{"n_layer": 16, "d_model": 768, "n_head": 12, "n_kv_head": 3, "head_dim": 64, "d_mlp": 2560, "vocab_size": 25734, "activation": "swiglu", "norm": "rmsnorm", "norm_place": "pre", "norm_eps": 1e-05, "positions": "rope", "rope_base": 10000.0, "rope_fraction": 0.75, "qk_norm": true, "attn_scale": 0.125, "bias": "none", "tie_embeddings": false, "parallel_block": false, "init": "uniform", "init_std_qkv": 0.0125, "init_std_o": 0.0, "init_std_up": 0.0125, "init_std_down": 0.0, "optimizer": "adamw", "lr": 0.000605, "beta1": 0.9, "beta2": 0.98, "weight_decay": 0.1, "lr_head": 0.00414, "warmup_steps": 215, "schedule": "cos", "final_lr_fraction": 0.1, "batch_tokens": 131072, "seq_len": 512, "doc_mask": true, "train_tokens": 1088000000, "steps": 8301, "dataset": "wikipedia_en"}
Each number is 50 + 10 x the weight over its row's rms, rounded and kept within 0 to 99. Layers, rows and columns count from 0. The size before them is the row's rms in percent of the matrix's.

# up: layer 12 MLP up, 2560x768, rms 0.0287, rows 499-510, columns 192-383
# down: layer 12 MLP down (transposed), 2560x768, rms 0.0269, rows 499-510, columns 192-383
# gate: layer 12 MLP gate, 2560x768, rms 0.0292, rows 500-511, columns 192-383
up499 099:50 46 62 29 28 62 61 44 39 53 53 49 44 49 53 58 46 41 52 64 59 50 51 53 60 44 58 52 60 47 33 55 50 43 53 47 51 56 27 41 47 43 53 69 45 71 44 31 44 38 42 46 53 50 44 53 46 54 48 63 60 58 54 36 50 37 50 37 66 62 44 54 56 52 31 50 49 44 61 55 52 56 50 49 50 47 44 28 42 44 54 51 47 43 35 49 36 63 46 61 66 38 44 57 50 57 57 39 57 48 44 45 57 32 38 30 65 56 47 33 52 66 63 42 43 56 52 45 41 60 43 38 52 46 56 37 59 47 28 61 44 39 51 64 58 48 45 46 61 59 40 36 40 53 47 55 49 62 50 42 72 51 54 52 28 57 58 41 40 55 48 67 61 51 57 67 55 52 57 47 54 61 51 39 52 40 46 75 42 35 49 67
down499 101:53 67 38 54 57 37 56 58 41 46 42 54 78 44 37 54 36 50 50 52 49 52 50 36 33 62 43 53 39 67 22 52 57 39 54 46 42 40 30 46 45 44 46 47 26 35 64 43 22 54 53 53 52 47 49 55 46 50 52 46 62 45 40 36 52 66 64 46 37 40 60 61 43 46 51 68 41 36 52 53 33 47 50 38 52 52 65 70 50 44 50 43 56 49 44 59 41 52 19 58 41 33 54 68 40 44 37 50 37 46 45 58 47 52 45 42 56 55 45 70 62 36 30 40 59 60 70 48 40 46 62 53 55 54 37 54 74 58 53 42 48 68 70 47 43 32 51 54 61 62 42 44 64 66 52 64 52 36 48 54 49 66 49 59 35 44 50 24 48 43 51 43 49 41 57 31 55 48 33 52 57 48 40 28 72 69 56 66 50 56 51 38
gate500 101:67 54 56 52 48 44 42 46 58 52 52 43 37 53 45 57 72 49 45 36 57 37 38 43 51 41 54 46 43 60 49 56 38 54 54 52 26 63 42 46 48 42 37 51 41 59 58 60 69 52 45 59 61 49 39 50 65 41 39 46 64 59 52 68 64 74 51 41 53 35 42 48 53 56 50 55 50 58 43 52 44 63 56 55 48 38 50 54 23 70 42 53 45 48 56 57 43 38 57 62 56 53 73 39 64 59 39 75 51 54 61 61 25 46 54 46 39 56 54 46 56 48 43 51 49 40 57 42 47 51 46 47 46 57 56 31 56 47 50 65 42 42 46 46 65 52 48 45 65 60 37 49 45 65 57 64 49 59 51 29 78 51 68 42 57 38 57 40 64 62 55 50 45 60 74 69 30 42 40 78 43 71 58 56 40 47 57 56 42 56 38 57
up500 102:47 47 66 60 71 65 58 64 50 54 36 48 32 56 45 54 46 56 53 33 70 49 51 61 63 41 41 41 51 49 65 48 48 54 54 47 47 27 53 32 42 61 49 59 50 29 59 38 49 61 61 42 44 45 62 66 50 41 64 45 60 54 52 57 38 42 70 62 49 61 48 43 52 46 45 50 39 41 37 71 51 52 42 57 57 40 42 42 40 35 53 33 54 36 50 49 31 70 62 38 46 63 47 55 58 27 54 57 50 55 53 55 56 54 57 59 68 45 54 38 58 59 41 59 45 56 47 30 30 59 47 55 63 45 54 64 41 54 39 57 51 38 39 40 29 47 47 34 56 41 38 27 52 53 55 43 48 48 44 60 35 52 30 50 49 55 42 63 41 65 50 58 40 56 53 47 58 50 58 54 46 61 46 41 65 29 67 47 72 62 60 49
down500 102:67 60 39 33 41 65 43 41 37 48 62 48 49 46 64 40 53 71 69 52 39 50 69 54 34 53 47 49 52 40 61 52 63 46 57 51 43 49 54 55 54 63 51 32 56 61 47 54 60 35 53 58 58 49 49 50 55 42 44 50 64 61 43 50 56 58 51 43 56 37 31 44 33 40 66 48 53 55 45 41 38 42 52 54 58 59 41 47 51 46 55 48 53 53 48 56 52 60 42 38 58 54 65 41 61 58 45 40 52 40 57 53 57 51 43 53 57 40 46 46 58 48 54 49 37 43 64 46 47 38 42 28 69 55 64 40 45 42 49 67 43 48 56 53 42 33 49 52 35 37 43 38 54 54 41 38 55 51 44 49 40 50 57 65 60 38 36 57 63 61 58 46 56 53 48 50 51 39 59 57 60 49 52 55 60 55 50 12 39 48 42 59
gate501 092:47 57 57 49 40 49 31 37 49 33 65 64 53 50 43 57 66 32 43 49 33 53 52 52 69 33 36 36 62 51 42 53 42 29 53 47 61 41 36 55 56 53 49 41 40 61 48 32 63 63 40 52 44 39 51 38 49 48 57 57 51 46 41 35 39 57 36 49 52 49 54 74 58 42 55 56 54 46 62 48 57 45 42 46 38 51 45 65 53 63 50 42 53 73 43 44 36 56 41 43 35 56 49 50 55 61 59 38 37 40 51 43 66 41 45 49 51 60 63 46 34 49 70 52 51 62 55 44 49 66 58 57 53 51 42 45 60 38 52 64 50 49 71 33 66 44 27 61 42 64 38 69 24 59 48 59 55 52 49 36 57 63 52 39 45 57 68 46 37 40 59 40 33 62 56 57 47 59 42 65 45 56 57 57 60 47 60 47 36 47 54 52
up501 094:33 55 51 52 50 31 58 58 58 52 35 53 55 53 42 56 38 52 44 57 52 57 53 44 46 58 80 45 58 46 56 70 48 54 48 56 59 46 54 50 61 46 55 51 37 56 54 66 51 45 61 53 67 55 56 40 39 38 61 54 46 51 53 60 42 39 51 54 31 40 42 56 47 58 65 47 54 65 64 52 55 48 27 56 68 47 40 54 45 48 64 48 15 46 50 43 53 59 57 62 72 36 56 51 35 47 64 50 55 55 63 58 28 62 48 52 43 48 49 51 62 55 69 53 45 68 32 59 60 37 41 45 57 43 57 47 48 40 58 58 56 52 51 30 60 40 64 44 42 46 60 35 75 48 54 58 38 51 43 43 44 48 50 57 53 46 59 60 33 56 61 30 56 42 46 64 56 60 54 57 63 56 44 47 38 53 54 55 50 44 35 58
down501 096:28 45 64 45 64 53 48 44 56 34 41 42 46 47 43 56 41 47 44 27 48 54 51 53 62 49 48 32 59 47 47 64 59 39 70 48 52 48 56 46 62 41 53 46 39 43 52 45 66 49 43 59 49 45 52 56 52 34 51 54 45 42 57 48 38 42 68 23 61 46 58 57 51 47 59 52 36 60 52 58 54 55 46 60 33 50 33 59 65 45 47 51 42 56 41 40 42 41 53 62 61 53 70 55 39 52 43 62 56 51 56 73 46 65 34 45 46 45 61 55 53 47 66 40 71 58 52 62 51 48 48 44 58 67 78 36 62 40 59 55 56 83 68 47 53 28 47 54 44 50 34 51 84 38 58 50 38 39 62 42 64 61 57 61 62 45 56 53 51 58 67 33 51 40 45 44 56 44 48 53 64 57 58 63 67 59 47 59 62 46 29 56
gate502 100:44 48 57 49 39 43 45 36 52 42 52 52 37 40 58 63 45 54 72 51 37 54 47 45 73 31 48 61 55 76 43 54 57 50 65 64 47 45 52 66 43 61 39 40 56 35 58 34 43 48 52 53 58 62 52 32 57 52 43 41 47 45 43 60 59 58 58 55 51 40 48 42 41 55 55 34 43 40 49 38 49 61 37 48 56 67 47 44 42 34 48 57 56 49 49 67 47 56 45 42 61 61 35 64 49 41 38 71 46 42 49 34 55 44 49 52 55 62 51 36 28 51 60 52 42 43 49 37 46 39 43 48 31 43 51 42 47 50 57 58 63 49 43 31 58 59 47 62 41 53 44 31 56 43 51 52 51 77 58 63 35 58 43 52 42 37 65 60 41 43 55 56 57 65 40 76 55 48 30 41 72 73 64 50 60 65 49 36 46 34 58 47
up502 099:65 35 41 54 70 58 73 44 64 54 54 39 66 48 38 50 48 40 57 48 37 46 32 46 60 64 33 39 55 70 45 57 56 63 50 49 50 41 56 53 63 32 46 52 55 58 50 30 43 54 58 30 52 77 60 41 47 52 52 52 58 56 45 47 58 56 30 57 36 51 50 37 48 39 68 63 59 36 36 55 51 53 46 55 50 55 39 39 39 56 37 45 35 41 54 54 70 64 67 27 44 58 42 46 47 57 52 56 54 44 48 50 47 47 37 46 41 44 42 66 40 44 34 56 54 50 60 63 47 59 46 54 58 45 56 54 44 53 57 58 49 54 47 74 55 69 66 47 43 58 35 40 53 56 58 37 38 51 50 60 43 52 75 60 48 57 52 33 45 32 35 40 60 56 64 39 34 49 48 38 46 51 46 43 47 48 61 61 51 48 54 53
down502 100:41 44 37 39 66 36 67 56 43 66 58 47 53 42 57 59 40 55 45 72 70 62 44 35 36 52 50 56 48 51 63 55 54 66 30 47 54 47 55 51 58 50 65 40 47 50 62 55 44 53 47 42 48 49 35 48 32 56 53 66 43 69 49 43 19 48 71 63 79 62 48 74 54 59 51 74 46 48 48 55 47 60 55 50 60 47 51 50 38 51 39 38 43 60 36 48 61 49 53 58 50 34 32 43 43 49 63 44 49 50 47 54 60 65 54 71 62 43 49 52 49 17 51 49 46 34 60 39 64 34 60 44 48 57 49 39 39 54 31 50 53 61 47 62 48 31 60 56 59 67 49 45 59 33 41 48 38 43 45 28 51 51 33 43 46 36 49 76 39 55 40 54 45 70 41 40 53 56 54 53 47 44 30 44 56 34 41 57 47 60 48 38
gate503 100:59 47 60 61 47 59 44 67 46 36 63 48 70 35 35 60 63 58 36 44 56 58 50 55 66 47 61 56 55 61 65 50 32 45 53 40 59 18 58 53 36 54 73 69 54 51 32 38 59 40 52 42 48 35 43 49 61 42 40 57 46 39 30 51 49 50 68 58 59 50 47 66 42 28 59 46 40 63 56 63 50 53 63 45 57 56 59 76 57 52 39 63 41 57 57 60 42 50 53 44 60 46 48 33 56 50 32 47 46 40 43 37 45 39 54 41 56 33 59 70 63 66 41 58 46 30 35 51 61 41 53 34 53 45 52 45 35 47 63 40 50 62 29 67 43 65 35 38 53 49 43 40 55 47 64 48 43 70 53 57 61 61 45 52 52 40 35 47 43 52 34 49 37 52 51 56 54 26 53 42 68 55 42 37 64 46 47 57 38 42 59 61
up503 101:49 43 66 72 45 44 64 55 53 22 58 48 32 40 49 66 73 38 29 58 45 39 51 52 49 69 64 50 43 45 68 56 42 36 63 46 55 60 40 51 59 60 53 48 45 46 43 49 66 49 58 48 60 50 43 53 74 41 39 40 53 62 39 68 43 67 69 52 47 52 55 67 42 71 42 59 52 44 62 75 39 53 54 29 63 50 49 48 39 51 64 50 40 40 48 66 48 51 43 52 46 52 30 35 40 53 38 57 38 50 39 26 58 57 61 52 59 38 34 59 65 67 55 55 51 52 63 41 58 43 52 38 58 53 68 27 49 40 70 57 46 42 35 40 40 28 64 60 46 56 54 56 54 55 50 34 53 58 43 53 76 53 39 55 50 63 49 59 50 48 46 29 68 38 44 43 48 41 53 48 61 51 70 51 59 55 41 42 52 32 42 56
down503 098:55 42 79 52 42 69 47 55 37 53 64 60 48 60 57 67 43 62 35 42 65 54 52 54 49 52 44 62 46 61 54 45 55 45 72 55 57 17 54 57 43 53 54 40 58 49 38 46 66 44 55 36 50 41 34 38 46 58 43 68 55 49 51 48 53 32 63 57 40 43 56 60 52 48 55 41 53 45 50 53 48 27 51 48 57 59 45 55 43 60 49 57 55 51 48 53 53 55 57 41 51 44 42 61 53 50 26 57 51 37 43 51 57 37 44 24 55 31 60 51 54 52 57 59 43 31 34 61 48 42 61 40 61 48 52 51 57 49 51 73 50 49 49 59 47 50 58 55 57 34 49 54 45 44 58 55 32 66 46 62 52 47 59 36 50 49 31 50 38 38 40 50 27 56 71 64 55 28 57 62 47 59 55 38 60 51 46 99 42 42 47 45
gate504 101:42 51 30 52 56 47 44 63 52 52 59 60 60 54 51 31 65 30 60 50 52 58 33 55 36 48 45 47 47 50 43 46 54 47 51 62 39 57 60 33 39 43 65 55 53 47 61 54 33 50 60 54 62 47 52 45 32 51 72 44 50 39 58 57 49 50 47 47 48 60 45 27 50 49 35 50 53 47 71 40 61 51 69 71 56 60 54 74 41 72 37 54 44 67 52 50 50 64 66 67 60 45 56 46 37 45 72 67 44 71 48 44 45 72 31 57 45 25 52 41 63 53 52 47 65 58 63 38 38 47 49 58 53 32 52 37 59 56 48 58 72 42 41 54 56 45 56 53 52 55 37 42 43 63 45 53 35 39 39 50 41 49 75 57 53 61 49 41 38 67 41 59 53 52 52 60 45 69 42 59 42 50 55 49 25 47 35 51 35 57 50 49
up504 101:58 56 68 45 41 39 43 75 45 56 72 52 32 42 44 54 22 39 47 53 58 48 54 52 43 31 67 40 57 41 44 64 45 54 55 64 48 47 42 50 42 60 63 42 43 50 64 69 59 46 47 45 47 36 63 78 55 40 35 59 54 40 32 45 57 49 47 69 45 63 50 50 42 48 46 58 46 40 55 54 58 30 59 41 35 51 41 42 57 45 81 57 69 50 41 55 28 48 48 49 56 64 62 37 40 52 62 45 48 54 45 35 35 53 43 49 54 74 40 52 54 54 43 46 26 35 47 48 62 70 53 47 38 57 43 57 52 51 37 38 46 42 49 55 56 60 33 80 58 42 45 44 32 50 65 49 57 46 55 41 63 35 34 62 45 62 69 57 51 30 58 39 48 32 43 39 56 46 55 36 58 49 38 61 48 49 57 48 73 60 43 49
down504 103:45 55 36 42 54 58 48 50 70 47 51 44 62 37 43 56 57 59 47 58 38 46 48 52 54 54 53 43 68 57 64 45 56 55 50 58 54 61 58 38 32 50 53 46 47 42 47 56 32 56 48 55 45 49 61 30 37 42 32 46 44 36 45 42 51 72 20 54 54 43 48 64 68 62 38 45 59 55 43 54 53 47 45 37 58 77 41 32 55 53 66 49 30 41 55 46 39 56 56 58 42 26 44 47 48 51 49 54 45 80 53 62 56 64 47 60 45 40 54 48 55 36 61 40 56 38 51 67 47 50 47 35 58 34 45 67 48 44 51 55 43 49 62 62 49 45 55 37 30 51 54 46 54 53 53 37 43 34 55 40 45 50 57 60 29 51 42 56 46 66 43 58 68 45 54 40 51 49 54 66 54 42 56 47 43 64 44 91 34 72 53 52
gate505 101:50 45 64 79 66 60 53 36 63 38 40 63 61 58 43 49 39 55 37 64 56 50 64 61 51 43 35 47 52 41 32 48 51 49 58 40 40 51 71 39 27 33 57 52 60 60 44 49 52 31 49 47 52 49 31 61 56 51 63 50 68 41 52 40 52 61 49 38 51 44 47 57 52 31 41 53 66 51 65 49 58 47 60 50 37 59 39 42 40 32 59 52 50 49 66 34 64 62 52 55 45 36 62 52 46 39 50 59 35 48 67 61 45 64 53 56 54 70 30 41 39 42 54 56 54 64 46 69 38 49 46 38 37 41 56 41 41 54 65 40 51 58 28 31 54 50 42 38 61 26 53 61 57 48 53 57 43 51 47 46 64 28 66 39 47 56 74 55 42 43 58 25 39 46 62 44 47 60 43 65 66 56 55 72 40 50 42 48 45 46 48 37
up505 097:65 68 37 39 44 47 37 63 56 52 36 60 53 57 71 40 48 29 50 48 50 33 42 51 46 56 40 54 57 60 58 55 46 57 33 60 49 57 59 34 42 58 42 47 50 55 57 64 45 52 58 64 53 57 35 31 42 33 54 38 51 50 40 43 51 42 74 50 55 45 41 50 58 63 56 37 34 44 60 24 37 70 45 43 51 44 55 62 66 50 53 40 47 53 30 66 41 45 48 65 46 60 45 36 39 69 37 40 53 54 51 67 45 47 62 58 57 50 38 55 53 65 48 48 56 57 54 45 38 57 46 59 80 53 55 54 56 47 57 39 54 43 31 95 20 34 60 41 46 29 41 47 40 54 52 48 59 55 40 36 36 37 52 47 48 68 32 47 49 36 39 61 71 53 43 30 50 51 36 63 45 53 51 47 39 45 36 52 39 63 45 66
down505 097:35 48 55 38 41 46 52 53 71 40 50 60 49 47 50 50 40 56 37 60 41 40 58 65 63 60 61 58 62 57 57 64 56 46 42 65 56 66 59 37 46 51 40 47 59 72 39 48 67 51 65 62 66 47 50 49 42 35 47 46 43 49 56 66 48 42 36 58 58 42 43 44 50 68 56 43 59 48 57 41 43 66 57 41 46 47 45 48 59 57 50 50 59 42 49 32 60 54 62 43 69 50 54 46 48 66 47 40 46 47 48 64 47 22 40 45 67 32 45 25 47 56 49 58 64 47 67 64 50 64 53 34 53 50 84 45 41 50 56 57 40 63 57 50 57 30 54 39 34 38 55 47 31 55 37 48 59 44 52 31 46 53 65 60 46 64 59 32 54 55 64 46 46 52 44 53 48 62 42 64 63 55 50 59 54 34 60 38 29 58 45 47
gate506 091:57 41 54 58 40 50 55 39 43 56 51 58 51 63 41 55 64 56 56 54 44 46 54 54 54 45 50 42 48 41 40 70 43 54 58 39 39 55 42 65 68 52 49 50 72 34 48 61 46 41 54 41 48 43 37 48 35 46 46 55 46 55 38 63 33 46 39 40 43 51 43 71 42 35 56 48 40 46 63 54 39 47 62 70 45 49 53 38 51 46 37 46 35 42 53 58 63 52 58 41 59 48 49 60 43 60 44 48 33 49 49 51 29 67 48 73 41 54 59 47 56 53 40 52 34 51 43 53 39 63 57 56 54 48 43 53 58 37 69 46 59 57 56 57 55 43 63 55 53 56 52 44 47 55 50 39 57 41 51 52 52 47 58 50 61 39 50 45 41 27 59 55 41 66 67 57 50 41 58 57 67 59 35 47 63 42 45 62 40 47 66 64
up506 092:46 55 59 43 53 49 45 55 41 41 34 50 39 47 44 57 41 26 49 65 67 49 47 34 60 45 55 46 56 48 43 48 43 56 43 44 48 55 59 56 56 51 22 47 53 44 47 28 58 70 61 48 44 53 46 56 65 67 48 49 51 54 54 51 51 45 50 47 40 46 47 56 36 65 40 54 39 79 47 58 52 58 31 25 41 56 63 36 63 37 43 67 67 56 57 41 54 44 43 42 45 40 58 50 65 47 60 49 39 52 49 49 68 42 39 64 58 75 60 56 39 62 49 59 49 46 55 53 54 51 46 48 65 45 53 45 47 48 43 44 24 32 44 47 62 68 68 38 41 63 53 48 56 48 37 60 64 51 53 55 47 55 40 52 64 49 60 64 38 58 46 47 38 49 58 55 22 34 52 53 43 47 37 48 54 58 52 47 36 29 50 47
down506 089:73 53 44 54 46 50 69 58 53 34 59 51 63 46 53 46 52 60 49 45 48 65 61 56 42 39 42 56 58 78 36 49 52 53 43 57 42 38 30 37 47 60 61 51 32 44 53 65 46 47 37 57 54 41 64 66 35 42 46 48 54 27 55 57 53 49 50 61 49 34 49 39 59 55 57 53 58 32 55 43 62 69 56 50 61 43 47 42 61 48 61 42 32 38 54 42 52 57 66 43 48 43 45 48 32 43 48 49 49 43 49 62 47 43 45 43 24 38 59 42 73 44 52 47 51 42 48 51 53 49 41 67 56 54 63 52 47 49 54 66 59 51 43 59 32 60 51 38 64 31 53 50 50 50 54 49 34 36 55 42 69 59 38 49 49 45 48 52 51 47 40 58 46 50 47 54 64 54 64 60 47 53 39 57 43 57 55 59 58 56 50 54
gate507 099:31 42 51 57 63 54 54 44 44 36 63 51 46 64 53 30 67 43 33 52 60 36 63 49 58 44 56 32 48 54 51 53 55 60 55 46 65 78 58 59 56 59 63 59 38 49 42 51 57 54 49 66 60 48 33 52 42 68 57 68 52 51 54 49 51 50 68 57 51 50 40 58 47 38 52 56 51 54 46 56 60 58 41 40 37 49 50 46 59 63 62 55 58 55 42 52 52 53 48 64 39 54 62 52 50 58 43 50 64 52 70 35 46 47 45 66 61 67 50 41 37 42 34 61 43 65 54 54 43 47 32 38 48 54 63 47 42 60 61 37 50 60 33 59 67 64 49 66 33 68 48 38 41 47 23 34 40 46 35 54 61 55 59 47 52 57 39 50 44 38 48 56 50 29 48 64 39 47 54 60 52 73 67 46 51 56 54 55 53 51 66 59
up507 099:55 45 51 36 57 45 42 31 30 47 42 74 56 60 43 43 38 48 45 50 56 50 61 69 58 47 55 63 64 45 47 23 45 51 50 47 40 58 45 66 61 74 50 60 48 39 58 62 38 44 51 46 36 41 61 38 54 50 61 49 29 61 46 53 27 39 52 40 32 54 43 51 73 42 46 53 45 55 35 42 30 51 56 49 51 39 43 39 48 60 59 52 58 57 57 56 55 15 60 61 53 59 46 57 37 53 41 46 63 44 53 63 50 56 45 62 50 56 43 34 51 57 29 40 40 50 47 62 65 41 61 34 44 64 34 58 49 47 58 45 38 54 54 69 39 55 34 52 46 60 53 31 48 40 63 39 36 52 53 46 53 51 51 44 49 43 54 36 43 53 38 52 64 30 28 46 53 46 44 53 37 55 42 51 49 48 39 51 56 44 60 45
down507 101:69 60 42 46 41 57 54 57 58 54 52 51 52 57 65 58 57 50 48 30 32 63 39 57 49 72 45 56 45 37 59 48 38 44 52 48 46 35 45 46 45 57 44 38 50 45 51 55 65 64 40 61 32 54 58 45 51 41 49 48 42 56 57 38 53 61 45 41 48 46 61 58 58 77 49 57 44 57 38 42 46 63 57 63 43 43 45 39 54 53 38 45 53 33 50 48 32 52 45 39 41 34 50 41 50 39 53 47 49 39 44 46 32 64 50 41 54 34 58 46 48 54 55 44 41 39 60 63 47 40 49 58 52 48 56 53 53 45 47 67 46 54 51 40 51 55 49 50 42 33 44 53 68 51 58 59 39 40 55 43 51 45 39 51 63 42 62 45 51 41 59 40 40 55 64 59 56 41 53 43 33 40 48 47 41 44 35 98 62 50 57 57
gate508 099:44 40 49 57 53 37 52 40 36 43 36 42 43 46 43 45 58 78 65 55 58 38 51 54 62 45 44 45 40 36 39 44 48 49 47 58 47 45 54 65 53 49 52 52 59 58 43 59 41 38 43 36 48 47 48 56 53 51 64 41 52 38 59 51 48 60 39 40 45 61 56 65 28 59 38 62 41 61 52 51 47 47 45 55 32 40 54 35 51 35 61 44 73 46 60 39 63 70 50 47 34 57 63 60 68 41 46 55 50 44 43 62 53 36 44 50 52 50 43 77 64 51 43 63 58 46 64 43 57 73 53 40 62 74 54 36 42 50 43 37 58 52 59 45 43 60 40 62 31 34 61 46 37 51 62 38 46 55 41 53 50 61 64 49 46 54 46 46 49 48 50 58 53 16 61 60 42 72 41 39 41 55 61 48 43 55 21 47 44 34 34 57
up508 097:51 53 51 52 65 52 50 34 59 76 52 64 51 64 36 55 48 37 52 72 83 46 43 51 42 63 46 61 47 36 55 53 43 54 44 51 61 56 62 44 53 35 52 54 42 47 61 49 47 50 52 52 74 39 52 67 60 52 66 59 33 42 62 41 57 51 58 40 49 36 62 46 63 53 38 58 52 64 36 38 70 41 47 50 63 40 56 59 55 52 64 36 47 45 43 54 65 56 40 34 54 36 43 39 46 60 39 57 38 45 45 65 55 48 42 51 43 44 48 56 46 60 52 55 39 43 44 43 44 48 40 57 29 46 43 62 63 47 46 55 63 36 50 39 56 52 43 32 68 42 38 55 44 61 52 35 50 49 50 60 37 59 40 56 44 49 50 79 39 50 44 53 60 36 43 45 31 38 42 47 42 55 24 55 42 71 56 52 60 48 52 51
down508 099:45 33 51 66 35 56 66 69 49 43 56 28 48 38 51 36 47 49 53 60 33 44 67 56 30 46 56 59 36 69 34 44 49 52 48 66 41 45 52 53 40 61 53 52 69 45 52 30 47 66 48 54 45 28 57 44 58 54 52 50 46 48 61 39 51 62 43 38 38 67 43 45 29 63 49 54 68 64 73 47 48 37 44 48 51 66 47 36 32 61 40 44 56 62 64 44 61 69 58 60 49 53 59 57 47 54 44 46 34 60 56 51 63 50 64 49 45 43 49 64 52 56 54 53 52 59 51 56 76 53 50 52 56 62 32 67 50 57 40 46 46 57 57 56 59 64 24 39 34 59 43 53 44 62 67 59 57 36 44 48 57 45 55 51 53 47 50 39 44 67 60 61 38 42 58 47 54 52 28 42 52 44 61 55 66 53 53 46 48 49 43 54
gate509 102:61 36 45 58 53 43 53 39 49 56 39 53 44 57 44 58 58 55 40 54 56 53 46 46 55 51 54 44 39 36 50 45 42 33 56 48 60 46 40 50 53 49 41 54 54 36 63 59 43 46 49 54 38 45 69 54 62 61 52 61 49 64 73 47 38 57 45 53 57 50 37 62 42 44 53 50 44 65 42 47 37 47 46 66 26 63 47 52 48 65 48 41 38 23 54 55 34 47 48 41 47 53 64 43 50 41 46 52 55 58 45 60 45 64 58 50 46 57 67 45 45 59 63 46 35 49 53 56 53 60 44 61 48 41 46 47 44 62 54 40 59 49 49 52 47 51 38 60 29 44 44 61 40 68 29 29 62 52 70 50 31 52 52 58 53 61 52 59 45 56 56 59 53 52 50 45 54 35 48 72 62 41 58 35 40 30 64 48 57 37 36 58
up509 101:54 68 55 73 68 43 50 50 49 49 59 54 57 60 64 63 43 51 58 65 42 52 38 59 54 51 36 75 44 41 46 54 59 40 60 50 48 46 36 41 47 39 50 38 46 39 31 43 45 54 50 57 50 56 61 24 56 46 59 51 47 47 45 49 49 58 57 49 50 68 52 63 53 72 48 48 71 35 59 36 50 60 43 55 40 35 47 43 59 56 64 58 46 69 48 62 46 53 45 49 57 57 55 35 49 53 54 59 61 43 39 50 44 53 53 40 57 53 40 49 58 53 66 55 53 43 41 60 47 67 62 39 37 48 55 50 52 37 61 37 52 26 48 71 34 40 42 61 49 26 40 51 45 47 33 53 42 53 52 49 41 41 41 60 53 66 52 49 52 54 76 39 57 37 46 63 47 45 47 59 48 64 52 42 53 45 45 51 51 48 49 49
down509 101:45 56 62 34 40 62 50 54 36 56 56 42 52 52 36 34 54 71 49 47 46 47 66 53 40 47 45 54 84 44 60 61 53 46 44 58 47 38 55 58 38 46 40 62 57 45 40 63 68 40 53 59 43 51 53 42 43 44 52 43 48 44 54 32 60 40 30 81 53 43 68 56 48 48 23 52 47 36 53 36 53 44 40 42 56 47 32 40 63 52 59 37 69 59 47 59 36 48 49 47 52 47 41 48 66 44 37 51 59 59 56 51 62 49 59 62 52 51 44 52 46 58 35 53 48 46 61 49 44 35 35 63 44 35 62 60 51 46 48 70 53 46 51 46 47 58 31 55 61 44 31 44 47 41 38 46 52 60 52 58 44 45 39 50 48 65 59 45 43 31 40 51 55 63 43 71 54 36 37 46 40 62 41 42 65 37 55 43 47 47 47 51
gate510 101:54 46 52 67 47 46 65 63 58 33 43 67 48 49 30 58 37 64 57 51 55 44 46 36 42 42 49 41 41 57 41 47 64 52 48 46 53 46 55 64 30 51 51 36 45 48 75 55 39 44 71 56 51 33 59 48 47 47 44 41 48 56 36 71 36 57 52 52 55 47 61 64 80 61 44 52 54 29 78 53 46 74 44 49 55 45 45 53 59 43 51 28 45 54 25 61 49 31 49 61 34 46 32 57 51 55 67 50 39 42 48 44 53 50 46 36 64 58 37 48 44 59 46 55 58 65 49 63 45 39 16 49 51 34 50 51 44 57 43 57 46 40 57 37 36 49 49 54 51 48 46 53 32 56 39 45 42 73 59 53 41 50 36 52 59 51 50 63 63 47 37 59 62 43 63 40 52 59 47 65 54 50 43 40 43 50 57 36 69 53 33 68
up510 099:50 53 43 41 39 44 74 29 53 52 50 51 52 44 63 65 50 49 47 65 34 59 47 66 51 52 29 59 50 37 59 46 43 37 35 55 51 42 63 71 48 46 49 47 56 43 31 47 38 48 49 50 50 63 52 54 39 49 59 37 41 40 41 42 56 38 42 46 51 34 41 55 54 38 68 53 56 56 35 48 32 42 53 48 45 44 42 58 52 69 65 43 56 60 49 49 47 43 64 50 57 53 42 48 70 39 69 45 56 55 42 51 43 66 48 48 38 38 61 41 42 53 51 58 72 37 54 56 55 54 50 49 47 42 48 55 35 44 49 50 53 47 51 56 60 50 37 69 61 50 42 55 45 46 66 39 40 51 49 41 40 60 36 70 57 54 28 60 38 60 58 64 27 64 55 60 51 63 61 50 38 52 60 57 55 63 61 59 49 28 68 51
down510 100:53 48 40 39 56 29 35 31 40 49 46 52 61 56 52 45 45 48 53 46 39 46 57 30 52 51 42 38 60 61 63 47 61 61 62 38 49 55 59 44 49 47 35 46 60 76 52 67 38 36 38 64 33 60 45 60 37 63 54 45 35 52 25 49 47 42 59 55 48 43 60 43 54 73 42 52 48 40 58 62 59 47 26 58 43 47 53 59 34 58 65 48 56 45 66 55 59 53 43 49 36 50 61 42 34 34 43 72 45 59 44 53 50 48 64 55 52 54 54 57 43 42 56 39 75 47 50 58 39 65 51 59 45 50 67 47 46 41 70 53 55 62 54 35 61 53 40 68 49 53 47 42 61 53 49 51 61 45 39 59 52 65 43 58 60 60 57 58 37 41 57 52 55 42 50 42 55 48 49 49 38 38 73 47 30 52 63 59 53 50 34 65
gate511 100:50 51 52 53 45 52 41 50 57 38 34 42 65 61 36 65 53 55 57 38 42 54 55 47 53 42 45 46 44 56 48 45 58 58 66 43 47 51 51 39 42 49 50 42 59 36 50 26 56 38 51 34 49 64 48 52 47 25 51 31 54 47 62 54 49 56 45 55 43 40 54 45 52 40 64 53 41 56 37 50 55 37 55 51 41 39 59 42 62 57 47 63 62 46 56 55 46 52 53 75 54 28 35 46 62 58 54 42 64 37 48 38 30 37 46 31 34 61 50 56 56 39 49 76 48 41 58 28 60 45 47 40 47 46 77 24 60 50 49 36 46 51 37 48 38 43 64 64 52 44 52 49 46 52 60 38 45 65 47 65 60 57 64 50 53 52 57 64 68 60 45 48 57 65 43 58 42 62 38 69 55 62 51 22 47 57 50 45 53 34 48 37